From a checkpoint of a small transformer trained on Wikipedia: 9 heads of 64.
Each number is 50 + 15 x the weight over its row's rms, rounded and kept within 0 to 99. Layers, rows and columns count from 0. The size before them is the row's rms in percent of the matrix's.

# up: layer 4 MLP up, 2304x576, rms 0.0415, rows 814-860, columns 432-503
# down: layer 4 MLP down (transposed), 2304x576, rms 0.0415, rows 814-860, columns 432-503
up814 103:47 26 27 50 40 37 64 37 50 38 40 50 62 64 49 67 53 63 88 86 21 28 65 47 51 33 66 33 70 19 69 57 37 51 65 57 74 52 76 69 44 16 75 28 45 53 48 49 37 45 63 43 57 42 42 61 52 48 49 75 29 22 44 31 58 66 54 50 70 57 49 62
down814 105:53 56 53 44 64 21 51 61 72 65 56 47 47 47 49 64 49 34 42 47 60 44 57 55 77 60 81 56 54 41 33 61 36 40 37 49 40 49 32 66 78 46 77 48 43 62 45 60 34 45 35 59 57 35 41 22 37 63 32 68 52 59 52 55 09 55 53 60 68 53 62 35
up815 092:56 47 40 55 72 53 71 64 60 72 43 60 45 47 35 77 94 50 37 68 57 56 47 68 62 46 65 66 44 47 50 34 65 46 40 44 45 31 44 42 46 41 61 69 74 16 53 61 56 46 32 64 43 52 59 49 36 36 45 38 47 70 45 67 35 34 50 36 73 62 71 49
down815 095:41 28 62 77 45 66 69 22 59 41 31 72 56 56 77 38 57 32 24 50 61 21 50 57 53 49 49 62 62 57 32 57 40 26 86 38 56 47 62 50 59 27 34 48 59 63 49 59 70 53 50 64 77 46 51 67 77 52 43 42 76 57 41 74 32 57 21 27 52 55 52 61
up816 102:42 18 35 63 53 48 44 26 47 64 49 57 76 21 24 48 71 52 55 84 39 50 20 46 20 22 73 58 47 19 50 62 44 59 54 26 14 66 46 65 57 44 58 42 17 37 53 41 45 66 21 40 33 39 56 32 58 43 58 54 51 65 54 30 64 62 31 40 47 56 45 16
down816 096:46 25 75 79 56 58 55 00 60 79 33 67 40 40 37 49 29 63 53 50 51 38 63 54 52 51 57 52 57 56 62 54 64 50 54 52 71 59 28 34 95 36 68 59 63 52 56 63 61 33 69 37 45 37 53 41 52 26 56 44 77 52 48 33 42 57 28 30 58 63 40 47
up817 092:36 57 34 55 53 58 67 33 35 58 42 38 43 39 39 33 56 60 51 53 66 46 75 54 44 53 32 30 53 34 26 61 58 40 48 74 39 26 17 39 36 35 48 39 49 47 51 85 25 18 29 58 26 66 51 48 39 51 55 69 48 58 66 43 56 79 55 46 38 41 78 40
down817 090:50 48 51 61 70 40 55 49 80 61 54 54 28 52 63 51 49 52 55 34 38 54 34 55 59 60 46 54 52 32 47 38 41 37 55 43 29 48 44 49 31 38 58 52 74 54 21 76 57 68 33 39 48 61 63 28 55 54 62 62 63 54 36 44 77 56 63 65 76 55 48 50
up818 098:57 59 60 46 21 58 50 59 40 70 41 63 27 37 67 45 75 57 55 52 56 59 71 34 35 26 68 61 77 57 48 56 45 39 45 13 70 70 50 41 46 27 52 52 58 58 33 49 56 39 53 49 39 61 49 45 57 56 38 56 28 57 27 74 38 38 58 41 51 48 36 42
down818 101:60 31 57 13 72 55 57 76 54 58 30 45 18 39 61 47 28 34 47 49 62 24 50 26 55 39 86 28 58 66 30 46 28 84 26 47 27 40 65 51 58 55 81 40 48 46 48 42 50 48 52 32 19 42 55 30 44 65 43 56 71 43 63 52 64 52 39 92 43 30 51 48
up819 107:75 48 32 48 35 60 55 47 35 61 93 45 44 22 20 63 50 59 49 43 62 67 50 37 46 39 72 33 54 42 53 53 45 47 50 66 60 62 64 72 53 53 62 55 33 33 51 46 16 42 41 71 32 59 56 42 57 61 42 79 16 25 14 30 60 34 73 59 65 60 31 50
down819 101:52 26 64 38 60 42 78 61 48 49 78 57 45 38 69 21 42 34 59 35 90 63 44 57 46 47 50 49 69 51 39 41 37 64 51 57 66 58 38 47 41 63 42 57 43 38 44 42 73 43 33 54 57 37 48 52 54 34 49 49 40 53 64 52 56 52 60 62 42 44 62 62
up820 101:72 33 38 68 34 80 50 76 66 63 41 77 65 62 67 58 39 45 34 80 61 31 26 31 59 42 10 71 45 51 58 63 20 51 30 75 77 69 72 48 35 46 62 19 64 48 51 72 34 41 45 61 39 51 55 45 56 54 15 37 74 32 57 63 42 52 18 29 44 29 41 48
down820 098:77 45 68 68 10 38 50 37 34 33 47 61 72 48 43 54 24 65 52 25 47 20 64 21 55 45 52 49 64 51 56 43 77 45 67 37 46 56 41 49 57 73 60 72 44 58 58 52 57 69 14 55 63 59 58 35 40 67 70 56 51 45 49 51 43 64 56 79 29 31 55 47
up821 087:66 52 51 45 02 34 24 26 57 95 68 53 45 41 32 49 42 46 39 38 63 51 56 30 59 65 54 65 74 34 44 28 60 66 54 47 38 38 40 56 27 61 58 28 40 60 38 69 56 60 56 49 47 48 68 58 73 08 72 74 67 53 36 51 67 78 44 54 55 47 75 42
down821 094:41 40 59 21 39 58 70 45 39 36 33 67 35 61 54 80 73 41 19 60 33 48 65 41 60 52 34 40 40 28 55 76 73 71 53 45 26 39 52 55 48 50 21 45 55 49 49 72 72 25 37 58 60 50 41 51 59 43 88 62 40 36 48 33 73 37 76 36 40 34 56 65
up822 102:47 38 51 58 43 47 48 63 20 18 70 38 44 45 39 20 51 46 75 66 64 69 52 34 26 59 56 51 09 39 70 32 62 72 61 67 52 77 46 29 40 48 68 83 82 26 41 42 49 43 50 62 44 44 41 39 49 39 68 51 59 53 43 54 18 74 64 69 72 59 62 52
down822 108:59 23 57 53 48 64 54 50 28 50 62 58 39 44 57 31 45 57 56 64 65 61 54 40 33 37 58 35 43 63 36 36 36 43 44 74 71 47 46 04 49 59 48 59 84 33 28 52 35 22 48 67 55 52 54 63 46 40 27 79 61 58 25 48 50 45 16 56 61 53 28 41
up823 105:88 32 55 39 41 45 46 50 27 52 61 44 45 81 67 73 55 45 65 65 61 47 52 50 57 50 60 31 63 45 49 52 63 39 54 65 35 37 53 45 30 67 18 58 65 41 76 42 44 46 49 37 59 55 71 66 49 48 73 52 44 36 54 16 42 29 55 46 53 54 65 32
down823 104:40 80 22 51 48 69 25 55 33 43 69 40 59 47 49 64 68 56 62 39 40 49 40 71 33 76 46 22 52 42 74 22 38 34 44 51 32 31 42 49 44 37 70 69 41 55 33 60 80 49 60 36 56 44 72 33 48 42 32 52 53 47 36 38 77 35 33 44 33 86 57 48
up824 102:61 52 94 49 55 50 60 16 25 33 28 60 70 67 57 37 64 83 33 53 41 56 58 64 38 46 68 46 89 58 48 55 60 53 70 73 41 57 47 30 29 45 54 51 48 46 38 58 69 51 80 47 56 50 23 30 43 40 59 26 70 71 55 31 48 49 61 57 36 41 30 48
down824 093:50 61 12 70 58 92 89 39 70 66 55 56 55 17 40 70 71 39 44 53 44 53 50 65 52 40 39 32 43 52 46 70 55 48 60 59 27 46 52 61 61 52 30 41 41 55 08 67 60 57 67 32 67 54 47 16 29 36 49 45 76 46 51 58 63 78 63 45 48 51 88 44
up825 109:37 37 85 64 31 49 36 53 59 32 59 56 55 46 37 40 50 42 16 89 60 24 66 39 43 47 64 58 41 38 38 77 52 59 64 57 48 56 59 46 39 43 38 25 31 08 30 47 54 33 56 28 69 45 55 71 50 37 57 77 51 19 57 38 61 56 37 49 52 55 50 41
down825 105:49 65 94 52 39 68 29 48 41 05 52 67 66 47 44 88 51 55 41 42 80 39 54 52 49 38 48 41 47 65 45 57 67 51 10 67 37 39 44 59 50 61 65 25 47 42 40 54 64 46 70 16 46 43 40 47 49 51 63 53 55 46 63 60 74 29 40 56 37 34 62 18
up826 096:49 55 41 36 53 54 28 18 63 34 32 54 54 61 30 26 44 27 36 26 71 53 49 46 51 39 76 49 66 60 50 54 22 53 44 43 48 35 26 56 65 84 48 51 68 41 56 45 44 69 24 55 44 59 35 32 28 40 42 40 55 30 81 54 59 57 38 57 44 50 54 43
down826 097:55 70 42 46 76 68 59 55 60 32 30 55 57 30 76 66 63 62 60 47 28 35 70 62 63 26 76 80 23 37 69 55 37 32 51 25 50 46 51 27 58 44 63 25 37 30 31 66 39 62 57 41 61 44 64 59 43 41 69 22 58 30 73 54 42 48 50 55 79 43 66 57
up827 097:25 55 42 25 23 28 53 58 69 33 71 73 66 54 64 43 53 50 47 38 53 51 60 48 76 57 67 82 56 43 35 44 28 81 47 89 82 58 34 58 37 60 35 81 47 14 20 61 45 83 47 59 46 79 53 41 51 61 33 38 46 56 60 53 47 70 86 62 65 33 92 47
down827 098:59 64 74 70 61 55 39 45 61 38 43 65 42 74 51 34 43 52 66 92 67 38 57 56 21 58 55 65 38 54 70 57 84 59 57 36 66 76 79 50 71 56 33 84 26 83 74 41 72 37 61 44 50 72 39 48 38 23 25 66 67 35 36 72 36 65 53 47 71 39 29 26
up828 108:62 70 61 67 45 57 46 63 65 33 53 80 24 59 44 39 30 62 71 35 62 68 67 32 66 30 50 57 51 52 63 24 64 26 71 37 55 63 52 53 83 43 65 60 39 52 69 45 67 43 47 65 41 47 77 47 41 82 45 47 49 35 70 17 59 58 26 76 54 37 57 44
down828 109:67 44 86 37 36 62 48 54 59 60 49 46 75 63 49 19 37 65 40 69 42 25 79 53 52 43 40 43 42 54 39 56 57 66 42 60 58 55 53 63 47 52 82 78 33 57 58 36 40 58 44 46 34 64 33 52 30 49 49 40 43 59 60 44 67 68 52 64 55 54 28 51
up829 100:45 28 75 41 43 62 43 47 65 69 37 46 51 54 50 52 56 76 39 50 68 61 53 32 56 60 63 55 33 52 27 66 37 73 75 69 59 33 81 51 60 56 60 68 60 30 65 50 31 43 44 43 54 54 43 43 44 48 51 55 32 61 63 19 31 74 47 15 59 55 15 43
down829 103:37 58 29 44 59 38 41 42 40 64 16 39 38 35 38 58 52 70 26 44 39 54 59 65 51 29 37 53 76 47 48 60 61 71 36 46 72 54 50 43 66 35 40 47 38 46 46 66 48 34 34 30 52 65 41 46 43 36 64 29 88 48 48 68 29 45 69 55 43 27 45 74
up830 097:55 54 59 22 24 44 36 27 30 29 77 60 74 61 42 60 19 42 48 58 46 82 49 53 35 35 32 65 51 61 54 51 50 37 53 39 61 72 74 46 78 47 52 37 32 92 42 49 31 35 47 55 48 41 26 36 46 28 69 53 44 78 40 41 24 53 55 62 74 49 37 65
down830 103:45 35 39 66 29 49 46 61 48 30 53 56 59 39 50 58 60 45 60 27 59 69 44 57 27 43 35 66 41 75 44 43 64 76 39 77 48 48 38 57 49 52 62 65 54 43 31 57 76 56 45 51 52 44 26 41 51 44 59 43 41 63 69 35 44 63 42 39 55 61 41 47
up831 094:67 31 56 41 60 56 51 28 54 68 43 46 72 48 52 20 69 70 47 48 47 27 64 60 37 45 51 49 53 58 33 52 43 46 75 41 38 25 60 68 40 49 80 82 50 62 56 44 41 44 61 61 28 60 40 24 35 50 47 42 64 46 50 45 50 56 49 41 48 28 27 34
down831 088:36 51 60 71 48 81 47 56 66 57 37 70 30 51 51 49 48 58 49 80 49 47 57 86 52 64 61 74 27 38 51 64 43 50 66 35 91 62 48 67 54 49 65 68 50 42 33 28 63 39 35 60 66 47 40 44 38 74 54 54 58 50 57 46 41 50 25 44 54 42 32 58
up832 100:65 35 48 60 05 82 57 62 53 69 69 70 40 48 59 54 57 55 65 51 56 45 21 51 61 45 56 63 29 54 51 61 55 59 45 60 67 87 40 53 33 45 90 79 47 66 62 63 49 38 47 47 28 45 24 39 19 40 45 80 40 55 58 16 21 62 47 76 63 35 66 49
down832 097:42 45 47 20 81 61 68 57 59 54 36 61 52 37 48 48 55 73 67 62 42 61 76 67 38 49 47 35 58 26 24 78 42 75 35 44 29 83 33 33 45 43 55 37 46 58 49 55 54 61 65 28 51 28 45 51 36 26 52 46 52 54 60 26 64 77 32 34 43 55 51 66
up833 113:54 45 48 67 44 49 38 19 46 68 60 41 42 55 37 43 50 47 49 85 57 32 27 56 41 46 54 22 63 65 52 54 45 74 60 60 51 79 56 63 42 50 52 36 52 27 72 45 69 32 52 53 54 49 29 45 70 56 53 33 44 73 66 75 29 63 57 33 32 56 42 80
down833 106:44 55 66 45 50 22 63 76 73 41 40 41 27 67 46 46 40 62 69 36 38 22 46 60 48 37 39 54 52 69 54 52 42 62 34 50 44 45 56 76 42 69 39 60 31 57 60 70 33 50 50 52 45 42 51 69 40 56 61 56 34 36 38 38 36 17 65 45 55 57 80 46
up834 102:52 38 74 48 57 55 47 46 49 46 53 32 49 54 64 20 35 58 43 59 54 57 43 66 46 67 69 46 73 21 32 32 43 56 41 56 36 64 73 41 36 45 59 39 50 46 44 53 46 62 33 71 32 35 52 64 60 39 66 73 28 47 37 51 78 33 41 58 42 62 51 70
down834 099:24 77 57 64 71 53 81 53 64 54 54 79 41 35 46 59 34 53 34 57 46 43 36 48 58 56 53 36 50 48 56 44 52 74 65 60 53 37 41 62 57 48 48 68 45 50 54 37 52 53 50 41 67 68 55 50 40 45 60 48 57 28 27 48 66 44 54 30 49 41 80 68
up835 091:69 35 67 51 46 22 60 45 60 39 36 37 27 46 32 49 67 52 50 47 41 40 61 54 38 64 45 88 62 57 53 41 61 41 63 48 77 38 67 34 53 60 81 41 16 31 46 56 30 61 43 48 69 78 14 32 40 67 37 64 69 59 62 39 37 59 63 52 62 17 37 58
down835 096:31 42 76 65 43 53 88 32 55 39 39 55 67 45 69 39 27 42 50 46 44 40 49 38 64 39 76 35 56 26 56 30 59 51 47 65 85 44 37 45 61 37 74 46 32 48 65 75 36 53 28 47 37 42 48 26 65 40 43 51 59 51 32 64 66 45 29 36 33 36 65 48
up836 105:66 43 25 62 14 46 46 67 57 50 33 71 66 47 24 50 57 49 85 60 45 59 41 47 49 60 44 68 30 59 48 44 73 66 91 41 52 49 38 46 24 44 58 63 16 50 54 86 51 59 64 39 59 64 41 44 39 27 24 76 29 47 60 45 39 50 82 42 41 33 53 56
down836 105:47 48 73 40 26 39 40 49 59 69 49 38 24 66 82 61 53 71 41 45 57 69 41 43 22 58 28 54 44 68 73 60 32 36 38 36 63 43 62 34 77 22 39 44 27 51 40 50 45 42 26 63 50 55 47 48 81 43 64 74 44 52 40 51 43 41 75 64 72 36 25 26
up837 088:47 54 28 59 17 39 62 31 48 52 52 37 64 26 54 46 70 35 55 48 49 41 47 37 85 65 66 26 68 78 67 71 63 57 69 67 49 35 46 39 43 60 45 56 66 45 18 30 41 57 30 75 49 43 57 37 62 27 36 46 74 31 35 52 50 50 45 43 52 57 64 31
down837 092:63 51 71 44 67 82 49 70 53 53 53 36 40 69 58 67 66 87 57 39 58 34 57 67 39 43 43 48 22 59 47 34 51 75 58 32 53 70 48 31 58 38 38 53 32 45 66 91 48 70 43 26 50 51 61 30 64 39 65 44 46 49 56 59 22 30 42 41 53 79 35 48
up838 109:66 38 68 71 58 60 66 63 45 59 61 35 46 54 66 15 62 67 41 42 27 52 59 33 50 59 31 29 71 58 51 73 17 69 44 45 58 50 23 45 35 68 46 31 57 59 59 42 38 27 40 04 47 64 40 30 31 54 43 56 59 40 65 37 42 53 40 54 58 42 40 67
down838 110:60 46 70 59 49 45 58 54 52 35 38 62 70 60 53 52 41 51 57 75 50 67 42 61 65 78 72 59 68 49 50 68 40 74 48 20 51 60 61 47 42 60 53 39 48 57 36 40 42 45 53 51 38 52 51 56 46 28 44 50 18 49 31 67 50 28 64 60 49 53 59 31
up839 087:54 50 33 45 37 66 47 61 41 53 57 31 45 62 36 52 54 85 38 44 43 35 53 25 56 58 57 38 42 62 42 40 41 62 51 53 55 22 57 38 49 56 75 48 29 46 49 60 59 51 82 51 54 49 55 37 36 33 39 45 43 56 33 53 19 43 53 50 59 19 39 50
down839 090:53 55 21 64 46 29 58 54 51 38 35 42 41 31 49 54 37 36 47 42 46 21 47 63 57 56 26 73 43 56 41 65 32 48 77 37 58 15 47 66 34 26 46 80 54 54 52 58 52 33 40 47 51 38 64 51 87 74 89 53 57 57 62 41 73 59 48 72 14 26 44 71
up840 106:73 58 44 40 35 58 44 37 39 34 58 57 57 77 34 58 44 54 64 59 36 47 49 58 64 59 54 36 45 49 66 46 27 42 45 44 70 43 38 28 49 19 60 25 51 47 54 62 50 63 53 55 38 36 35 65 29 62 54 79 34 39 50 42 38 45 53 39 48 72 51 48
down840 105:84 51 59 26 57 59 27 24 57 56 50 07 57 74 56 32 43 56 55 49 37 61 48 45 37 45 49 70 35 40 66 51 44 47 56 43 57 74 41 53 34 47 65 49 72 40 48 68 48 36 52 49 24 49 40 67 67 35 21 30 52 57 67 54 60 58 51 39 79 82 57 80
up841 113:15 74 62 19 56 76 50 36 45 46 80 57 56 47 67 52 34 39 30 39 62 75 56 41 28 46 56 40 38 45 58 44 35 43 57 52 35 55 79 52 54 00 19 62 48 47 64 43 75 76 50 57 40 42 71 58 38 39 33 31 51 25 46 47 47 52 14 77 59 28 30 52
down841 107:13 71 40 32 40 30 44 50 30 48 67 41 41 51 45 58 41 22 38 22 50 54 52 49 50 74 49 14 68 71 36 33 35 54 59 60 13 45 78 42 70 56 52 12 47 40 61 58 77 68 47 40 66 45 24 48 51 36 51 36 36 53 59 60 29 60 32 66 76 39 56 59
up842 106:39 52 59 61 28 59 59 47 65 67 50 35 40 59 54 43 21 35 52 75 41 26 32 61 29 53 26 51 68 60 40 33 53 47 57 77 33 55 37 59 61 54 44 57 04 35 71 33 39 67 52 63 40 84 45 43 51 35 40 68 74 63 61 28 39 50 63 65 42 59 37 47
down842 105:74 32 66 55 44 50 39 33 30 45 59 44 28 46 33 76 64 73 56 40 40 37 46 44 54 52 66 52 72 49 58 80 45 72 79 66 72 58 57 42 31 11 55 28 39 67 45 35 77 63 54 67 39 47 52 55 73 32 52 48 36 72 10 55 41 56 58 54 59 45 38 35
up843 101:63 44 62 17 46 61 66 46 33 32 45 06 45 51 61 60 57 49 39 53 49 40 70 55 47 80 42 43 30 62 35 28 48 38 36 72 47 64 66 58 51 49 49 38 65 34 25 95 57 76 25 70 53 65 60 15 36 58 34 35 60 63 62 38 21 41 31 58 36 35 32 47
down843 101:40 47 36 29 38 66 28 30 70 48 49 44 39 47 34 60 74 41 29 73 13 51 32 64 42 49 65 49 41 78 43 45 69 85 73 40 51 49 36 59 61 54 30 56 74 52 52 12 61 30 71 74 71 72 55 45 57 73 36 49 55 55 86 39 53 54 57 52 57 39 47 46
up844 102:59 41 28 76 64 59 60 44 36 39 48 33 22 33 32 46 70 32 45 34 34 61 38 37 40 31 26 53 65 44 43 65 34 58 34 45 48 58 42 72 77 55 60 70 46 40 62 31 44 34 39 61 53 44 44 21 45 62 75 36 44 56 54 63 71 44 32 58 74 38 79 38
down844 102:67 22 56 48 54 81 44 46 73 42 37 44 69 55 53 83 54 88 55 57 53 25 34 45 58 60 75 56 65 48 43 77 28 41 48 36 41 94 66 75 17 26 48 55 56 63 23 53 45 35 71 62 27 46 68 39 64 30 47 34 55 63 49 39 54 64 31 84 33 14 46 57
up845 091:78 48 72 53 47 34 56 38 15 34 34 51 50 61 56 43 41 61 29 47 55 59 26 72 69 68 52 67 48 66 60 23 41 73 51 72 52 44 40 76 55 30 61 27 53 70 56 32 64 49 45 47 35 62 26 12 42 80 06 40 54 40 58 34 38 64 91 42 76 27 47 47
down845 100:64 56 67 49 62 60 46 50 62 61 32 59 51 41 53 38 35 53 65 52 23 46 63 41 27 63 87 81 62 42 72 35 43 32 31 77 67 38 67 32 75 42 61 41 54 60 73 21 74 75 37 32 53 72 58 44 36 62 59 42 39 54 42 47 50 39 33 35 68 20 58 58
up846 101:60 37 74 50 56 65 35 59 47 48 61 62 43 79 57 65 33 63 50 35 45 53 65 26 39 41 52 50 33 55 54 50 37 49 32 39 53 48 41 26 14 16 25 59 73 39 43 62 29 24 79 36 67 67 38 60 39 71 47 79 57 28 75 62 12 78 75 58 51 45 43 62
down846 102:13 51 23 74 68 49 56 40 35 39 79 43 39 58 55 39 66 49 49 68 47 52 58 42 59 59 70 47 34 22 42 31 25 53 61 41 40 46 63 44 46 41 75 52 32 48 58 40 58 37 45 48 34 77 80 47 63 67 58 45 38 27 56 47 71 63 89 46 45 38 59 66
up847 107:26 78 52 47 41 48 68 56 21 42 36 54 39 56 55 25 35 35 52 62 42 58 45 28 36 52 36 38 56 49 50 65 36 18 76 48 35 45 58 55 58 69 40 51 49 44 43 40 49 67 26 93 52 43 40 64 81 64 36 69 29 50 45 08 65 57 41 37 40 48 42 40
down847 094:81 14 41 57 55 67 52 56 68 74 74 42 64 62 62 60 65 52 44 15 69 39 45 30 61 47 63 55 40 58 52 51 37 75 23 28 51 63 57 38 45 42 38 58 39 51 51 94 50 39 74 27 54 58 36 47 52 32 51 43 54 32 56 72 38 51 49 57 50 34 48 41
up848 102:57 36 37 48 48 34 59 51 41 55 54 57 67 18 55 51 35 46 59 62 33 63 70 64 58 43 58 19 56 69 50 39 27 33 31 70 35 54 49 17 76 77 36 81 17 48 62 55 35 78 59 50 66 31 35 47 65 46 45 34 64 55 60 41 33 31 56 58 57 75 53 31
down848 103:59 66 37 60 41 61 45 30 56 28 30 73 70 26 58 58 29 54 43 76 31 66 42 44 62 66 64 52 69 30 53 31 27 66 21 38 56 34 49 49 51 64 31 57 56 61 77 57 48 44 49 68 37 63 69 55 34 41 62 56 58 44 65 21 45 51 38 38 31 51 65 32
up849 099:36 43 25 61 65 54 65 73 33 66 54 40 39 76 38 29 36 71 73 48 32 37 30 53 62 24 49 59 42 35 41 46 48 57 47 57 45 52 65 51 42 37 83 71 33 45 55 43 79 54 28 29 54 66 33 50 55 59 36 32 43 55 48 47 46 26 19 40 52 63 53 57
down849 100:48 53 58 41 50 19 43 62 49 27 48 25 71 68 14 12 52 47 27 58 39 81 33 27 37 33 44 48 76 77 48 32 67 84 52 58 44 49 30 46 71 50 36 46 70 45 66 48 55 54 47 31 36 55 49 62 20 54 45 61 69 35 57 30 58 54 46 78 40 75 61 35
up850 108:50 42 35 56 52 24 14 83 63 46 39 58 35 43 61 34 34 55 26 25 41 44 25 42 51 57 42 26 19 67 41 52 59 64 67 90 60 74 20 76 45 47 58 26 52 33 64 64 32 44 57 50 25 46 53 69 33 29 65 97 51 57 54 48 76 49 63 39 38 32 22 32
down850 097:38 57 45 68 69 28 41 37 81 50 30 72 45 43 54 27 38 30 42 37 41 36 42 52 36 54 46 46 47 61 57 43 44 56 33 55 41 47 56 39 39 69 56 60 34 75 37 33 27 57 54 34 33 52 90 72 46 47 64 64 46 54 65 61 58 43 55 47 46 42 68 62
up851 100:66 72 81 69 41 37 45 49 34 67 62 51 19 50 56 58 52 70 60 65 59 39 37 42 65 41 40 65 22 54 25 64 55 41 39 29 25 53 27 19 34 52 54 49 51 66 44 65 35 07 57 49 68 44 39 76 43 46 70 58 47 48 47 32 58 53 65 14 39 68 43 62
down851 097:44 48 64 71 59 35 78 67 60 60 53 42 72 36 61 59 48 50 46 60 46 17 53 40 62 54 67 51 45 76 34 52 45 67 55 70 49 68 29 28 55 48 47 65 59 45 68 55 48 21 16 47 52 55 67 20 52 38 62 50 63 20 29 45 64 81 50 60 26 37 49 44
up852 109:81 76 55 67 44 74 41 20 69 69 43 51 35 48 51 73 68 45 40 52 69 57 47 62 60 68 31 62 56 20 58 66 39 60 46 72 56 28 72 40 62 67 49 76 70 42 40 58 44 74 53 66 62 52 59 44 62 63 61 59 54 27 52 24 63 37 72 55 53 45 31 15
down852 102:35 64 61 40 75 40 35 42 62 09 29 43 35 59 32 29 48 58 72 59 47 51 52 94 46 31 43 53 44 60 46 50 52 56 54 48 77 70 70 38 87 67 68 58 63 60 91 79 43 84 45 34 65 60 32 54 53 44 44 66 20 54 53 66 31 72 46 45 83 43 60 74
up853 098:65 54 51 44 47 54 37 59 26 74 48 58 35 59 56 46 60 47 54 42 31 41 49 41 35 54 63 37 54 59 54 69 13 41 42 31 49 43 52 53 62 64 51 50 19 72 94 65 72 55 38 36 38 47 85 61 61 51 38 52 19 56 43 54 45 41 39 39 68 42 63 46
down853 096:64 37 40 75 60 40 56 56 79 32 87 58 27 45 42 36 36 44 51 64 53 47 46 69 04 52 32 59 48 47 45 36 47 59 59 35 70 73 41 53 40 28 65 64 90 42 39 65 59 37 58 42 37 75 30 30 47 58 40 29 66 41 68 42 35 43 29 51 54 64 43 51
up854 102:38 59 36 48 52 51 16 60 46 14 25 70 33 49 36 45 56 57 71 38 36 37 59 25 63 47 60 34 35 36 40 69 64 66 47 38 62 56 35 56 22 37 48 52 60 45 64 32 40 67 34 66 31 39 52 29 61 70 35 65 78 29 47 39 56 59 50 41 20 61 42 53
down854 100:34 57 57 48 47 30 48 35 49 60 47 51 62 58 55 50 21 53 32 46 52 75 61 49 21 27 46 47 71 43 33 57 22 47 41 59 45 66 34 50 47 51 36 45 73 56 91 48 59 61 66 53 81 36 33 53 48 56 48 37 12 43 68 70 67 32 18 34 55 22 60 54
up855 105:83 49 46 77 60 25 62 52 40 28 45 47 62 60 62 39 50 69 33 46 16 35 46 54 72 01 58 32 37 37 63 41 51 60 60 46 32 46 27 29 44 36 69 32 70 55 41 56 39 38 71 56 30 61 55 39 27 55 52 54 75 40 43 36 48 47 52 69 51 30 53 49
down855 103:33 57 55 22 40 60 44 65 39 50 39 49 47 64 57 57 42 58 80 51 66 48 49 21 65 54 46 57 50 82 20 47 31 51 55 52 59 50 55 78 40 45 55 42 47 51 51 67 19 62 50 44 25 49 23 53 43 49 47 75 43 24 48 35 60 25 64 19 43 46 38 73
up856 100:65 62 38 37 60 34 37 32 45 64 59 36 31 60 33 44 83 78 60 78 47 50 34 50 62 41 48 51 37 60 44 33 41 53 64 40 30 42 29 21 34 37 29 73 78 36 59 44 57 84 37 56 57 83 37 52 51 56 50 38 35 69 41 38 32 57 70 60 55 48 39 36
down856 096:20 57 59 42 44 41 76 63 50 31 44 34 51 30 59 34 65 59 61 62 42 50 17 22 66 41 56 36 58 55 68 66 34 47 58 64 54 41 52 51 63 76 51 44 38 58 54 35 65 46 58 26 55 48 38 43 63 33 48 33 71 41 59 39 59 41 72 31 25 39 55 58
up857 110:68 53 38 53 56 81 30 51 45 49 51 45 30 48 42 43 61 44 61 32 28 33 54 25 56 56 58 41 55 83 37 28 48 68 48 44 60 44 28 38 38 37 41 62 67 52 46 40 39 39 47 48 76 52 44 74 35 54 47 58 62 45 39 37 77 36 46 44 53 57 43 13
down857 109:54 62 55 42 49 59 52 53 77 45 31 61 32 32 52 59 70 58 40 24 64 43 47 37 39 33 61 39 52 65 26 41 59 68 56 43 42 22 29 28 53 36 63 42 52 59 47 39 26 36 48 60 66 60 89 41 62 25 60 59 63 43 74 29 48 62 89 47 56 59 63 41
up858 093:41 36 54 55 49 33 52 54 27 55 46 40 48 42 38 48 50 58 81 17 44 60 44 53 65 42 32 57 45 22 63 53 63 47 51 59 58 83 43 63 72 47 23 18 52 35 61 37 23 61 43 49 51 46 39 66 59 52 37 47 44 36 40 56 46 50 78 44 55 29 41 72
down858 099:46 68 52 44 42 67 50 20 56 67 38 55 38 53 63 73 90 32 62 24 51 19 62 37 56 36 42 63 41 45 36 56 47 21 42 77 42 76 50 50 35 74 32 36 59 57 48 58 79 39 46 55 41 59 43 18 38 41 34 82 57 84 55 12 30 64 33 43 60 52 33 58
up859 108:44 34 60 42 52 53 54 42 49 77 33 58 64 49 67 67 61 39 49 54 55 59 56 56 34 55 46 49 54 58 71 53 46 32 40 48 41 72 85 28 43 43 72 53 59 30 53 59 62 52 46 55 70 53 41 46 44 55 54 42 64 74 91 26 64 50 49 45 29 42 67 51
down859 111:39 70 46 57 59 62 45 25 24 32 46 51 35 55 34 50 39 38 68 31 59 61 59 44 45 56 38 51 52 30 57 76 77 38 50 59 61 65 65 42 25 37 45 39 18 44 44 75 37 43 78 63 64 59 46 28 39 26 56 61 83 75 60 46 67 61 63 60 49 59 48 53
up860 103:57 68 78 63 24 45 47 50 40 50 39 60 46 43 32 41 32 18 49 55 67 53 46 55 44 63 34 53 73 83 60 70 56 52 68 27 24 31 66 54 56 83 36 43 77 62 41 18 50 65 46 52 51 31 46 27 57 62 41 43 60 49 48 78 48 51 77 37 62 64 56 42
down860 108:32 47 49 53 65 58 59 44 47 23 78 36 84 42 54 66 51 60 28 67 30 56 29 61 48 48 44 47 59 69 29 71 36 36 21 62 29 37 50 61 78 53 73 56 32 33 54 59 62 51 64 61 53 42 58 62 34 35 39 43 32 44 32 28 67 58 27 44 45 41 51 39